{"n_layer": 17, "d_model": 128, "n_kv_head": 1, "d_mlp": 320, "norm": "rmsnorm", "norm_place": "pre", "qk_norm": false, "tie_embeddings": false, "parallel_block": false, "init_std_o": 0.00543, "init_std_down": 0.00343, "optimizer": "soap_variant", "lr_mult_qkv": 0.4, "beta2": 0.95, "train_tokens": 203100000}
Each number is 500 + 25 x the weight over its row's rms, rounded and kept within 0 to 999. Layers, rows and columns count from 0. Numbers have three digits each. The size before them is the row's rms in percent of the matrix's.

# layer 5 MLP down (transposed), 320x128, rms 0.124, rows 254-290, columns 0-127
098:553483484483483507554485547535515503501510478444489471490449555560494523518489492532483484522561507486536507528523483481534507529488456486504475503485474468497477487493464493490528519505493488487498509496444495538479530538486520474516461522495512492471499525474490502472463478508486490497473478484491491482557494483504482542509513487465496490469525521504501542495515473508536495523541
099:496481487460524477526490513471523453541461486461501517477476489481506504505527518522505521482481501500525509531487503464489499462470486522468450474511501461499536490553540553476487478475532478500531513465543447491503497508527503533492493458500500453490441484506535490529528502456546483504482546512526492493493471489526499500492517502498475497516470507509504477516535524516448530482511
098:486495484478465476486533457527490547505532463529494516506475519498492495465523536498473522536499508478526487506533515473537543550501504499506510481495498532469470488489483516547514488483495477495524462519502491479520471496487486455508501511534511492553507519500464518468535509497495503513486502510544538509508564516467483520497507522509473512502572503512521470548505447520503526466555
098:490512466463508520510536511468527560505493508506502564494469530489476500493544470519467476497512483512469458533482480538497504497525515543494523514520512541493520514506462504498511497486493521483497520485548525515504484481527503492499479557469520530515531535437455510485488475508519475469505498511558516484532548527487495504499489505516497529458507549448503517524524512522517516526491
101:468501476506486489502476528571512494534493450467494473508502501509478495539494481471533484495468467485524511506528478533547530484498491485445498483566507497464463524510530488483508496509469532518479495489522515495476450496516499481537457481491534481495470454458515497538521524507501545462522518503494471529479521528488503487463532554520507516546528511472489496473502497505514509490486
104:459442516442500526498528522486526495508507484466509472502521517515513509496481527460479534551542493501490504520520478500498526473535497484475470504449507456528496444480518471470505510534525522508507507525480509478551479533542487526500508523502518543431501536508502525484455504512498477497486507532501463501494483493501490514515525503537448526537508526523489527527522484519527506475525
104:502524549481505487506491470465501487473493478519496534521459523517536503561481475545499490492470516441522508498497505535490509493470504469563488564495518489557520537472485509510512487487511498526469491501497500482522463507518512525482528467518477479455497479465499471497491492496456506462517494538484471519512511489495452488523499511504558456481498529489505507501498501462444537492502
103:515470488495489495504489466492486506527488493536482523492482493497496520515483448520478487519487530477500477503463502526478493516495520511512512488512492475542458523476544509494536535545531484558458478569482517513507472487486549497510530496527501515447540445496503494511495481505544514478461463516525524498505514535463517548507507465473533534511538493509467524508519493488494482541541
103:517532521490521506489501524529524511503509511480461498515481485566529460445432509510492484471502505541516469479514482493479492525545500511494484526509502560468528538491490480528486519530506519512506512508509464493485475492520464521526515449492477476497519525503523538482491574470516513464503460507480503513507502501523499482491513538514495455524527529520560547519507478499503500526483
098:475478518465505492470476483509454469520485527459505530458506529479500494467472456481461467474518494536453477507458505497540487537519471486455468488439534523493486525494524498502509498483481467469479458512526483497495473531516538503524492512534501480506518491481510497491514459469466510481518487566515480498503487510477503499526510508597503475484487519495517520496515496494515480499508
100:502484455482499517461490514491543505448487512524482494526491489529528494481506460483535469506527477481512499513523499530534529490531529502471506466472494495515525504490526511489500543493511504537507448474473477514496513503460503553553489492502492532494484511529517537480518530538485501524476527440519483476467493547519509501476520530488460494488541468515492542492428482499470467474484
104:519548529515510501499489510467511492489460502482470491505526459488535481545508498510485494497504466554514500534476507516540494470496521521493530546503527509497476494506519554511511478522507496502509482506488527473497486453465511501453487572490480511485532508501484475487497525504479476497511492479489490560492529477521514448493499477461467466524496514513544488447478436508484550473476
098:493513496537506472515528495496511485530500469492495495468493471450506514491508453443491542480525499528533530536522525456526531496485517510499498524486509529496492525473484518500494462481517492439462497516504480498528538488533484541505510449507487495489524461509454504482469495526527546540516537495470479537527503455528482500478464519522497507489506460485530509494475460460521496461528
099:524500492483518539534492512499556475510514474498525535489530503484455512518529540443535502504478551505473484501523495523474514494508527483460493497502483442448514485478507520514451488523478505494477517447490496482508507531505502524494465501491511501506511508506495507492473511513470473568478479525466457457515461511485454508486490487520500513510511483471457466497537451453505486490535
101:457493488511521525467514462491503494500579506514517501452512512470515496506474468519458501498500518516507527468531503526514500548471495461521520520499465534560514528516490460528550490500520498493518476515475479464531512537510528480539492516493537498472479462515512490550461494484456518488465539505510477499523511496551516518456497519509509495522480475486462486472541506477495509519493
101:500509523506455495529548520504487479505504509484492511508487502528469473523529553523511507501497486496510493453485472532551522485522508518489534473490502554508482501513488491482493465496503550496471499517529523558540447499504472524483511529523499536496508433481484483480505492447452494542527497549530523491481491490462488473514481515478516536524508490496493489527499468493502506565461
101:541457460563475502502542498474474477537508491483500522534508478499464494431510495471468507477499470507492521544522475514498520505500474508530504496521511513458504507504501498520464523516486485510510464480535502478553461495524516498474523459448463466502501450538517502522535503539494522460553501453458504509498480510507496489498482509511533524490512506505470478519519486493512491467462
099:534514511485495466523467481434498535480510524505472515483505472528510462516515496528533496498481511534467538521486491518503454552475516532472482462527472489452498550509510484513508455480486481489479492537482529535475472484487536500505510517542493498535517443498555492479487488466427489510505510531537512518491523486465490464483496519502479503544490510513487526511498505479492509501477
095:514471536522551526476453508529510462461483511493489495558500505506497533523455525503470491521488533526526485477487491492475520471511521506490542498485500500463533520495529544504541542525464537523516566480507501495497548507470492502503522530524472518522484487452500512481542493505477501491518511484490465504490493550526498502462512504566492513472516479493520483459527514504513521491464
099:448469496545514505502498470474518474509526512513528509489499500519500458502508519454510505492540510492474506491547469480495514521502472506555506549495500498529455527496434493479479487485468497483487530473548482496507485472472511496495487525519507499465498512522516516519505497511458490540516526486511463502493539546482511529510569452549512550504545497524503523474506466482523476495522
095:453507486504521531501473513505450478499446482494496520513469478479556504504503504477487499460536474500512515492501494459463498489490489516541449500493451474473462518508515471480506532503539504511496548488504516524526496455496501543532565504518498482479488531515483496541462483494499512510479499495494450492509513571516470559489530522496484499520458507493492484491523484512526482541509
101:546532455477468497537486513469485486482514470486494494507506473498502507480520522502528477496501509504474492470540494477532526494500471475498466490526520581487481506491492468516533473513502489491477537466496520544531499521488524455518515497470533499480522460463440497547494516495482454508467501488500519496531460530476507496505518518484522471520466494477536486567515466513527524463495
110:502515479493523477459457436500508479509486504526529496467500487521540509527522522528553519532492531513551494510487487484515483461475497528531504507482471497484455511525496509493496420512510523509512521501538481479470501509479504501519508527485495452529497520467507475498493482507467506481457477499477488482544516471490466499509471462506546525479520516462518511437497550533472491477491
099:501509516461481476496483465434536497514452537500494489486485553522510500505464466489525497492510504465464500540524527522505498499515490498493486465556513500528446487500509523498543479530536507472462504493555500531513487513484469469488477520527501519460479475513492496482494529549460517470492497498496506521472493486505523441469503514474506500509498521469472523479522515452458518546485
096:479523493488519506516534500488491487454490519524485457514462492487524565512494525530550502492454500490502465519555502477476504464510433460421544514483505511545481504495476538513505478513545470486523519462512517504506484530495462489483491533498526525458478508483542516495524509512495480484510503518498509490448496475503483513522488551532488506483505502468457501491499482489516488495511
101:469527520505473509501512455518452508487528520489477466504534496504486518475518487531506533493519498533501521513486521551520505501492500507444462533479527476523488483503452501517511503479468515547533497507508533472459477498508527473505469522497518510456496479474544477466553539518573501482501476520534539465500506493482487483486513497521458490511477446470457477498509466507506475487509
096:464552524501486542481535522539474496505508506471440552485479516521477494453520497541521464504503539485477497479492523464518491451479460493516533505555494539498500523542522473537516514522479484466484517489475469478532513504523496474512504460507504492527466510459528474508499541549478495476510505482526482496514465540484499492475497524501525481521511524510507511473474541523528506476512
103:534505448518475526513497521458487487501535482486533521461464529530499497520509502538518511469555490471465544499467467490485507497487540483507503500530479483498509501506519518508482528481514508453519469540471478523505472524491534523487455538472471519494480480505465530491491527540513477492492482473518548498522530490511491480555511545432482455499522481496488501492496497509507533457505
104:510472502499495451484504526477483507484533482510526510472505501493529491512475507457511514534474493511542487506475462534519521500495499499528530503496521471553542477480472521545503517515496480501462496493498490509491563474440504493522490442466505463515491505549491500475545477505478470500504543499534502470476526495480517501476504447472549455514445470497537487523507521529495511478510
089:511519469512525509509490528508515503479477492519507480544487531492500499578509526530463515474499539532474509550488470490475555503520488502518475538560505515434483486496499512490511506535509476500484517480522496542495478507500517548480526467551457529462460479512492497459548504513483462503493512491487508512491497519450500518493526535465528517480468508533510497512493482514524524492473
106:521489497473526474493479471519501500503491502518478476532557521481500538482510519504520540524526524542498484506514512494468535501515501499498476442505483479540474512450464493521500495520504515509489503518420531490476522508544522513535479498473464509482537473479470483505509469530537511530459490502527516517487504490484511508496453472506578540498489528465511483507502499521546545511486
095:480536495498534506504495519493531433530527508478533475480474503523505528522507514512516478553519493473563472477545519493488504497491475521479505468505473497453510567535476518517487503482492518503517490497512523480501505524527544518491496510455490457478481525515466442511524517475518520497481507539508469514530474491480477459454493503498470504479469527479515519448489494485545510490469
093:542519456459532527516523527470487496521456501498507483476457542539472484482466524518499516510509487511475473519551520540496492491473509499495519519485498497497528454516477508515491475494526517500498482498519489470499520500487505472431520447528488489441464498478501523482499480492478488468543506509484496543512481517505473507482456545511530512498517504476475533438487482510524560503525
095:487493496531472510506419469552546524518476516517491472506465486486511475493518484509497502504459480484486505510508485457498479471457440466463528523444512467515520499522551518492550486504484498499508449535477510492527529524501499504509525520533513515536526496478535500527488505518496481535455530536484467474502496480507483527440517493510507450506484507499507520532503510483506512496480
098:482488472459469505494457510523450530550499503475483489524532502504512492504467490481484514496501542530518534496534502498462468487506506482439525495436489541482518512498564473512474521495493510498477487479470478505503474538480530487541487438489488515511502520527522509505500536473520516498485485535483485478541493449514472535464540472510507542503516478469500503511483491484529489502545
091:460525503535492506474533533441538496512481503485473466570449517506489469442501476541461480498510489488467498505487495521447466527507484544509515493509522461521521528524507471516507517508525485506476478504518504518478471494482503511505510481466528496498491489508468490545518499468481463456541496451508546525520495489487504470498545506490486507522487502459491528499544492456514473494492
094:519533484496534510525483480480515462522503482497508458478483484525476471539523481423482504516508515478488516501490501506470436521495475486439529541466524507499505512504506469459505470448458492513501497485464527495509498491517470492498511542483476490498497487538502523465511498545503508508511495515563449520493504481496458484501470477536519509495481536517429494476513481527475492519487
# layer 5 MLP gate, 320x128, rms 0.137, rows 255-290, columns 0-127
098:474518482536539475518433561453508479498485500501499518496489481462461470494503541481504476485486465498547513505499494481472497507505511516531486497464472472556520507531485527491482454509484526490489495477496487530468492498535523437461482468506513471470523483454499497484554509500536498513463497510489520477522473524513513487435492507473503520542493483517476485526489488525479481484483
102:497526485529532501517463498449543505525533503485526489491540509531520520512501507469471491502494521527472499444500491464471506485529469474468533472495485448509508535464494526489485507520459502530517497506543479513484527521561474477511548523505514477512482509476519488460469510470470542476494456483513477490496485531502491502517481495459545440512514515511521513530496499483505508502436
096:503458493544491489524490502489548449489493524508477485511486527464461527469500480526516494476518513460500483497502502499536510481478461531536473490509525475482491508444508495451433477481523484506518498527451522500477490527473488539494522468514516506542479520502518467514525520508542499470502468495487505525456537520525539545467488488511485533485528483498461484508449518473499531476491
093:523511537446495491461515468512513483513536543560494509496531483510514471473458520496479491507519486509467458499517536452475538539496531490502495457491505505470520509496500536530447492484483501497470532503482486494493490475489542509517525522511436510498504528507493479497525539469486505524495477482473481463491501525526528506489464522497504476450475510485466518564451537488506503475501
102:512539453488460522503507465496487486503519497466471520499481481464518527502460514486500486517516496440512524523562484493488520510478524479455472532513462481515484516548501504499529472497486549477501469513513542496485516486546468501505533514502539512526474504516515499449475503505469541499483516503545509487470516490479513562466499486528453530476506520506511528516556514539498502478494
103:460489493503485561503512490479497474490552496542516533482474471501496490533459508519492467458545525520464495456493512512506524509549515476533503475507499498520450520523488494468516487494496539478442476537497540492546496486538459500481535507520475494469504507497456523564455490505497528496482479513484447481523487494492530487486489514477499474505512515513474482529467516517509488487532
100:521510460512494500513551531470488509496494495498508527483474477488508505475514484522511494535510536493544493483455505554469507501466584536497496496516452497496477514524494499481535508540478483506512511508512500522529476485449495465497493475540530515506494473531523507533483467467513477496460501524544505500480523516499499521566524499499514486543485493535469521521531485501473468521563
115:476518514545497546502500512511496541484480497514501491526531533450460507526540441464470541522497492484492532496471501501513472487471483465502497483463492509508496459527496531491499483493459434482493493499450508514526516499496520519499524514547528500528495476497513507547511442507506503505462534506473529491479470502480550505532528508543509522499545479491479503463516490501444529493504
087:498503476442526510500522482522509514514500468555500469496506527519473536473491495513467455515491544512467499497460459483548498457513489474502541478466472468508488482511525508545506542465463486487492501468515493536499498441525509531527539539485489473485538482514484487496501502520464509498487517528496454516521499471506474485516517457496516516551497505481513503497520521460457506466535
094:475493454510545521504520503461478513507536542502547528548491521481535495485449518480475522454525504470506492506505508482498486478494544489467497490538470456500549486511502530507516516542584520508437480491487499527473525485510480490491525516467516510522500522500522524493485517508520493474472494493503517488481495512536524492459510512503491479491526478507466500436464474491486460480489
097:500498478503514534492487505529471512445505482503528514533496486501469528492474519493474478458536477449497481458525520489501536499506516461493528429533460539510504475525483482511495514528508506496452480502446508484488507494505479517546531492508522509502540519463495528495498538481483527541497445488475501484515529567526495509518497493448555519482489485486480468475476501508521504495485
093:472510500527481509508498488491484517482495498503522503503508448498539516448472512538585471510493509508505465451504500529504517484491483472522519515487471474497460484480484482469427504453476510464545520505512484496522522496516506466471522495440493534490543479475520491527496450489511497466476490508514474511472557485515497479498479491488510530538475547491493486465484480472510500519507
097:521486498481493478522558493534480497500486453514493480450495554537493502502439474522479500519466535490483491461503456511479483498511497480461513445495491490498482542479518482519500459537517509517510467504514471443476526502533485516471538474466496505517498487500549477497547515491499438519500536484545476523492499531515496488526515521510491504522469512481489513548497482492516472461498
099:458539503474509490503432529500498524463515525523520502455491492520497500492468520487494501559541479448484496527487483507499514476499502504494539477474522500484477543503503554495485497512503551537486483535503469502453507549474486459528492563548514469532505467544503496484505501473470504477523501513496519487525502510517517475484506505512514467442488536504500511475483485500477467468513
098:496507495486520485457493510511543519503485487490491472489489495501504483514503483485533551488498508487501470560498513450514525517502490523511483553493504514508484568484550506508521481493499411523523419548469472520518521530521516506483523512520499521534493505500504479515515495507514522516511511500486480500443484478486525522525475509516508487485509499485508503511494538474559533437516
105:502499462528471507550457496528514500517545521483533511530511493490468489527498491505461492513545501516431535475491512476489515484456503476517444480485513541466512482499526510517552481502500534516486504536517514548503512484507502483474480490508514509498499472464513501460474480489451490504520449509522484456559474490454523500482540508489479509505511520527515509522539499532495539531496
095:506505487493473524499490528536457499524476461521525470515468537439480496514508492503483460471539521504506530509493470456502513495470504511524490502477481534510554524497487484501515490530517502544513499478517469495501504510469532512462515473475475536454501512505474482514480522511517488491557537441507491516440528475506511471503488492516482518522498466501530499542456479514561474524469
085:479502506464489531491520493508507503513493500495542503519510534521494509497476465497462456481541472480528477548457530479543500503512471480498467491513496488529556477499524466537502500517517449462490444530504464481524523511521473503522522454498476498505541516468495523505519525516468513531537512514502484504458517459515489546528490486519491559497485470495452501479470522495527469535510
101:495468478489504503508438487483484507543499458491471513519526438505525460508515507490501521509447472514467521489484519477472530464504527500476509481466467484504431465510531478497527504499490526519468490530528509512533454508531525525550498501415505492483513512486493533488500496494477488499503496558513463508533471461519490486534485526471462506502525489518504488519499488516484508524511
090:478476550518554508425458483509532525488511517505539517495484514464468517486482468481512507557554513557513500532512512514502486517516488502457526509501511468512521527466493489482465494493491500492491479521486484479494459516544490441522492489494476512500507533506524494515504543530480476454506508485500531455550519514523527491468506505503500473481479502483498540548536495526493490478508
114:521500457536518520527498510492454503506531511474484520537528540495493487520475511484505491489489512491490518521490511474536509480494489488476499536509476518499467506438543498540458471497522493509477481549448470517489502531522514505513526578501530470524489456457458481469484511485491483487487517547482469507473524450492468527487524476477511518532473497505522467524542501486493505505457
110:505510538504490476534481466490486493485507527498474482495514510515498463486501507472495489505553500508551548530467436474532499518480491486455553444533493503460486508512543540492484516503504468472516482517462501497475520503495498541497477507513514501461483516529494483516519513506491477526482489511493467504482556533522490511524518507470437497523491451518513494520534460523521490450542
094:492502501512492494487490497533477495497485489512467501521480513482514537500549511528516505523506465494479495490514490528506488433499501484503483521492475473467424471483476518469505499447471501502557526520524500557564529500473516458531502547537487495486512516571535451488491497488495482458514500465488499504497541487498511491548500504499489527499533506501499521520498464505490454494469
100:480494522460518439492452531467532485496483516488542535493517471486506496517500458529505482494470470502515512568510562493514491555482507503508524502496526461497468490470472505465446455516436523475547498500502496488476505499535501506541508489513483497509522543528478532502467497477488515483511500480509495534493484507513463470465534498506505520510515505489518489503494447493529520536485
107:511477484500509525443460519476519505493463487504484486504471507489495458535488517482492500543497541495479487519503485460472523465519512480543511495522485513503497511498547517487507486508503448477488504550501525538545545502447493528518493467509493513532511502518502492521464489514471475514495503458429467559508517488522478497502526490492536559510491513507549509515469517477479533456509
097:484483495495508506536498497489504456451488477488498493460512458460518502517498529513525537483499515469509517502457474463483524501518499539541527511555496483523497497493484485453524476520545504501525491495456533521529504513506520495510540510490540473468459508478565520502478449466471506461513543511487508554506501496487478488464517506533515552469507492525487488475504510458498531472519
104:526535487516501529475542534508469505484507475496506483499506536445508488518472481496535473553526492508490477516482458525481519513478513475451501509505477501481516504522505508459476513534539493473476486529517513519507504471505518495493445515482513549462515461471524514461480522537497501490512516502511587512509488488503501486487472493505460441495537458473506469498488508504476538497553
115:477507534525509487478480466498484523510490546524506495515487490529461543546487478524475498521536534496449550513549515481501522508511489493475476482522504517491486474514497512485511518547466551503518479520501472490474493519556556510446527526539533519484514489494494478486486531503479528479461476526511497503506469518549494476544453497538503522489491468493480498526507465469479489528478
094:496460512527511502483489465506514474504476513526558523524434516497513522516463469501517463497510492464513469515474524491523519505511541440488488491499491533496504509534513529488489521443490543493499510486477428506522491495516494529547519532531520519493465472465480514523490512532464483502484520532458516497505527480502510530465489455497464489472479479465509501520463538503461512520497
097:508518493510506530493457452493524510527505451470453504491502503540493462504520495478478485519481526512466486508507542474523498517496525476491537475479479461490497493513516501479500519530466469515500492478534471503502473511459467516499470521453521512488480527524501482476480459521474502547479509545509404500541555499482470523514500477472483531507487500500497501517482480522496501556464
093:517488477486481494526533484545508507481449479475503504469519520532455471522505520452462500482513540481459511528504457501519498490508483481538501528551496455518517483480474471494514484548515464539469468559487495492507474545481500507493514488501521537549498489474505499518502531470507451530512487465516498491505487452518508492547501476527487523488449528530482481478481487519492503470506
098:557535439455520506498535536521496515499472501531472451493456503511512489508523489508454513517492471505501501491515511542463510535492531559464493503509507490493509505473515484552523495491517492495471536489502502439487510506500512486462510441483555499510454529525516477504498497493480553503515541491482466512519480508503465512526523522522490479506539451482471510488481524482489500488513
096:509471507468502471541482492464480489469508525501526513498534539493500497482502480510492477500535470529530455491491517527487479514467517459505476561507559507549473564494498504536485559526510452525490491482489509498501461525538504472503506532534479484485493482526550486503507446536513496521508518517501521495486478511497498509513509461501507508498520524514466498523469459526521436479507
081:524477554512514499479506518505534457497498492541504565449502504532486509538483518513502479499495525496499476468492482449491513481528491488511522490480484457511553504463484483474464507485538492526485507481517495490524498514502474516466540458520521474476540457509487524505502502471506490446518514481464503553469489473511473469504516494465489529462493491536475444528499452521517510515477
098:495494472521494507484465481487506439524465523491515476500466518515451518487475524571524493541546465548493498532529491487493472518484481481500512530456463476495488513489486494504521503512527472528487460513534499505501460499519529530506506479502557507527502515511508486507462510462458493459512484454498489514474501440514498500470513468505500538510531482454493468528527509493539505526488
095:516508496493465501527484495537515486495529515521527461525466440478493533494477538511498511477481529443512512513478473435513494506445499520505464494509486517498486515498562481519518471510473491476492469459458545472510526489525476487532537483469515542496477503498511467502496497532507505504538520558481541501458501525539491492524502477536541514516506527497487524507503536488475496474486
# layer 5 MLP up, 320x128, rms 0.13, rows 255-290, columns 0-127
096:478511525509532476533524483495575484514509523494532510486536522488520475527491505506462517469484533507500467504495514528490519520499536507454521470562482459493470524524536501487524490502529468519499480492528473488510526486504492470494481517517519536512499511507513504520498485542488536414494475495503495529491459530516460506486482491496482451510454580534508495505496514494505473485506
096:514526529497494473470495471485503494490502478489469499506525517479470482468493530512538473523469520558497494537497548467485539489502492480442517488463517485475556522457518498491511496521492497519505515509515508486480472559501491482573496517496489516541546465523539502420511482504499536515521507506466464515511532477537528463501496523509498482476501488511502499522499475531489532486517
101:533473506494488494497478487485483499512507490494520506499468467507555488519509504490491525461564503516508549506503540495503494553467520467504536485484520479538457475504524494545485460505482517526465544558514479489468511516491503500507470448481473498494506474504512509513534509483527496514535461523449485487488489504467520507469506523473561463535502456497511443506506487483534491511527
102:515457495528518486504519505466496527538508445500492480485484448504456554524510492479513507469498513480495507503522507465478508490490540538507461460498472489513495495512512516530478456543505470492446521474503541492519499520482551492540541513520508545533527533485496523491545484488482502457471545483506482522484475518520520513475494503496451482477530507448506509492494493493480552511526
105:488487523458500477499450470410524526541499469485516524492489504512498492494544493496461522500486475493493493455470511491517467498499481549502499495478497506519525473457490499432472536527487518501536510521492496481529476513505480468495487516520534521485497533556491507496474469535539523488477475492470497500479476540512460531520548484474490490525481520531487523510520502507527538478524
099:477471514520535511485448477493495490510494469496522527532504519497551463501508468518496484488506479494513484549499478531487481522541436475531532508497517501513484533482512524525522486516507491500468506534492498464474478440508500499475503522513511528516517476501488535459463519481533528469477483479474450495543487458470489505481547501464516483519545526528549500511516498537534543487495
100:498500500491528490544529517515524502478463534500480478483499494485479487547543494512451515485497540496518527511476488463503504481512472495485512497462524496508480474486503487488501463552530464478490499500468492531463470504510453530493489481493519514476509502531464525497457511497505509516512496497465533517458490483453457523488501526471436538473549499544519524497523501525550517545450
103:488474496460470518509477486495477509505499481496499511528500487500482474453524482475483539500488499467502498492490494504516489439485486454529498527486476478545473448545509533505465486510500500485491501505497509501499516494503484514526498487521518527521467506524522560492543449493524517540528545487505503516471486506483515506497513465546459440481453487484506502463550551467459469456520
097:462506500500579489480495478480465558480494551504476478498493534506520529505497498472492514514542535512454498488499520507499454459511498473471536501460511509488502487480525499530504521521498446507453512547537459511505509477497509529483487542544494501507557509459520511470500488518459519526514510497498487484498500487466507494528526562489517493475486495480475485465522545527500500483506
093:490472522509490500543486483536500511509482507461522444513512484484519543526497488496527457513516485492483492514493469501520494545470488497492520517545507475472476476490474518495446529499507503453527531496531524531518467465512505468483515520481486490491463554524510493517516510519472564499484519498484554512529562490473504470507513474494510522521479513492545530562505493507557513494479
104:452516517542513495523456478479534502456487488499514498497463468504494470542518521478511491524538480541487480528511515537520492507500523539492530509483552469497506471456488495530493475465501534506490477476565512478485501481494515467452519517495479523526505505512521460525483465511481473481491523525543534532467507518521524447504497533532485496548517536487524500504504500465498512506450
097:496508472513504490486496502479507479480550516511556498482540499457477539490519538512509491470467493457504493474484480517540529520513464522497530529513563472504537536513546508498485473477473486459520512511492501502477473474469503453505526523482492497519514532461485529513493517461485533467443536504540531500512539496490548479516520510466521470506504525465483470510492501502497472546510
097:498486464504506535517494494507474480486466520500495473526488504554537503483511463489509486459485498489530503574507532479428489493459485455541502520491541502492477511530506472482515514485499457509451523455455489472510484486461545541500482537535521500498465487486506489516501501517510490463534436511498519507510500485507520492530506513525481501503510505508552466473499503495527481483459
093:500429499532477511517523499503506471492481480494464500495510465498535498507454462503512531488499536504502488518527507512478482509522489476519466521502449463557498540518471465500535482468527494524488523524483473494519470505492516504497474465495503497490510506504526549505504497469453477469524474493512482519548502500503462532465489472490503537530498441469465484466542478475565501526488
101:499477493523518482544527466471525532476547471544502498445530492471505488489492439521497504527508521517526508545532539467535499502482537480497491484473534468489495518482481475516540472501484498531537458498481443480527498477496507512448480484518473499534495538476490460493529513497511477509508504488529500514509550489475492520493493486509484496472566527483520486520537517478498497485458
114:518466450521524454513483498493447502470526515507471498479493486508479485512459526509491473524579477494499506470533489523514524503495493512498474492497491524450508495492482494540499508524490470553479512546500531510437513502496495533540558496509489496509516477459486490482487503512466495472525478492553466546506490505465497487483459521521503507493526481475515494513523448510513559513496
103:509503517496519534510500493457460483522480471512509512507567490487538488501463510522516532526476506488472470523522497535542470521504495521500530557520482499548473516493500451504470520515499477529523515498504464495487468492507502470569496495465494491561503510520448551514523514546466471486490532506489511494473555502529489511494493475498459452492493481477500504490483507496502484455496
081:460501539483486531451504550511514487486489494463485549534476484456508492567460498482509541488504508497515508435493508505488496474536509488476531521507524483507503502489526558496549514520487535507495533526512501498533507516475532455451550520474523501479492511521522549487485547487506492494476512466505492486515478537468511501534503524508510492527513514471471498472534505523530506479477
095:466529462505504478494467472489494477533472485504496488498515446489539505488541510507530523520507523499511512499501472563519544520547514522486495524489501533510496512510477513468525548492507495482465532501548494499497516470524526558565551468482526497483481509485490520501528512507477479480512507546513486512478515478551525516534493493463435490511532509516478471525487510490498461506531
089:489499485528482466521508507497507508452518479504493500489482498506484496507494512490457492476479521471467536515526487506511520472536475543528460492516487507437486458475549543463490495496489543520451495523489514550460513529492448522504512514503492517520474457503481515490514458532474517502472518527524480501515488463465501479525529469531468500512443446461483495520509506524496483541481
101:466478440534482475488489509464490514506485451494539496479454468494511491479478542517510512516498510526507502528498470514514575503480490476516462499513488466481550503520516464517513490499549519496526499497509511461544525453495504527463515453490484556482534543484505489478488503467490500476531465466505480526502524477512497459493504519482473494465471539467470480485494508539517501499510
112:506507491576502496540474500508488527472511524524482501532545519487480500524533538470481513519504509501516526488492453495491538493488518493475513477446509496508510499506535566501516516464481502426506511491497527528499512482510498480498508476514507504463517496513530484495530521484471469511521453483483478452480501553478505456491510481527465536549548469497506524471475482499474498476534
096:501490475471518482502508510505480483513534511523492497474520524471504515469520493555523483492472491513450480492533502543515480542519498475541517470463507432470448463471473519505485493468471487519554543508494487533518471532567504519536494536515523506489494485551505454516490492488506520488502500469501520515505505451512483504519464507476513523491485522497486489512472452538489502499457
094:535482513512507492475459514497515519493497567462504487496519527478513526515493473471498526509497484488516514537488517533541467522485504496497477484502486515508472438448488455458546492516473468496522519523496480510459541469472459510487497545504481477520511512503500463490450524448497502476490531475498508504534490502495518450472532514490490486485537536518551504516468446525503490520486
100:494505505533493512509496520507484548482470487501512497491494506574461468531458477514480558475474468515527532509480497499508513475470508522509519500497487547471493449482493484504545486521479502517499500491477522485529494479536501474509492500543512479498485509549532517504485486440495523461495489526434490507575448549519468490508515478491475514487508514482492489487524500508503496525547
100:482519474523506518500509530497486518474507527519487472501482478507492479516496554507498513507535495504498506507530476525489521501521553465495437485509452514540527471489547511483490510477502527498467532522483478472520526504461466526456511518516502499502506461537536505499531461487502480572503527537535527506500496471510487509529508515461523549513451536446515466518531517479483515519511
100:446445508563530500495497522514467475509449479504460511506475552505512491538452511484481502530537531501530479512480519485470472494507474510498509507522505498496512484509501544458473441520494494491474483502473473537502471474517513483527468515499491480474516533472477494509522548520494471478544466532502541509478518463518496472478501497467464508496524514495489448494506512530529501541503
109:510526448487482527508540497520517501462483506499462515524434500466492471494555478507544514467430469494519473500541511555493470513500476519523494535516503501471540509495507480557526494477515496491476512488478536486516477515500528493502489476519512512506508503509524528480510468505545507482460509440475550497495504528459517482519500518516534504474531500529471486488507505515458511507472
090:546496484543513476497495513477528476480505500489482465549447513530490505506542471510519484480472517513487475477472480533501520506513473533533480541540509479522461513498471491515513499480512500519525509466467535506510479545487498521458523523491453455495465460502482458527526509508565491516469495504517518539467516492473508447488528478507503460539516537487513513533486499501499534503471
109:477461499472548477481527495499479500495483478524516442502513506523506475518472488529509513508500508548488522493506540478498515493467508490525521477496493466504489512511484492532467465511531461503531459493466510516482431464558503505465506547465502517503519497492525515466497506480488506527433483476481479505500519537473482521517504444504513517516554557482489512464513468507538507494473
092:534479469466499518470482501504490478528492508455515499542508508507502453498460478490441478462488509507516508517535486479470495495526476498522487551477518499506473481497528494504527518521539494516476471501530472487474473529510469505497536470507478504523507491495512535429489489499563491526505486452482501494483459477497484493482497438542527551521484490509501502478486523539472467485553
101:538514465508547491488503514507461520516475525517482492487497477506473497516536492484488469496526496487555510491532490489445530519485590510475506494512510511494487482483501478517462483448473464508470500484475516526474499495537523536510509432481522488483499526510445474462498485503472519546513512516494464462487478515486450505482501451481492544497484466524478522468505489492498489509497
102:491507489546497516516515511501469489514502470472491521465483537518534489495541454490484470468486529481509482492505450490519526511526486534507503446542480480452531471481490535467461505495529541491533555496458495503500474500478434529488511499519445507495489496507528469521484468494535545501507500514503516529471523489508523501483480519497497501498473483507491480527484559457534490459513
096:510519484515489471474433500493494504514457505489473481481525515489507469488514473509494477495487489483551465531507502518456448479493561453504478512464492523475483541519510464507521508498489491496512532516473466468508503542456493509532483480498500503488518536486541454547539499455497471479534496507518475477524505532489500529491460424490497502494532496539480478495508490497530513512521
101:467515467499509468495496481500493485512500504529511502503439440521499507505524520530539485487523484533514514529515469507497523473487526471502514512454478480488518481495475444477485504483500486509432464484525470505483515504504458530510468485525520536483555518499549463517451462485467455460515452491506512501488528487529521494474495480486530517478488505521463511491548497474528474479482
098:469471476515497487486530532496469494486472513484494544489485517521535542545527478528496495530487490497448516511488527478495542491502496479483483503508513496507528568487507508520519482462534479492495536512572428446521481502482497531474494473503521500540509473497547488500515522488484502459517454439485484481497499497499538516513539507497479511504514516518493498513499464495565499503506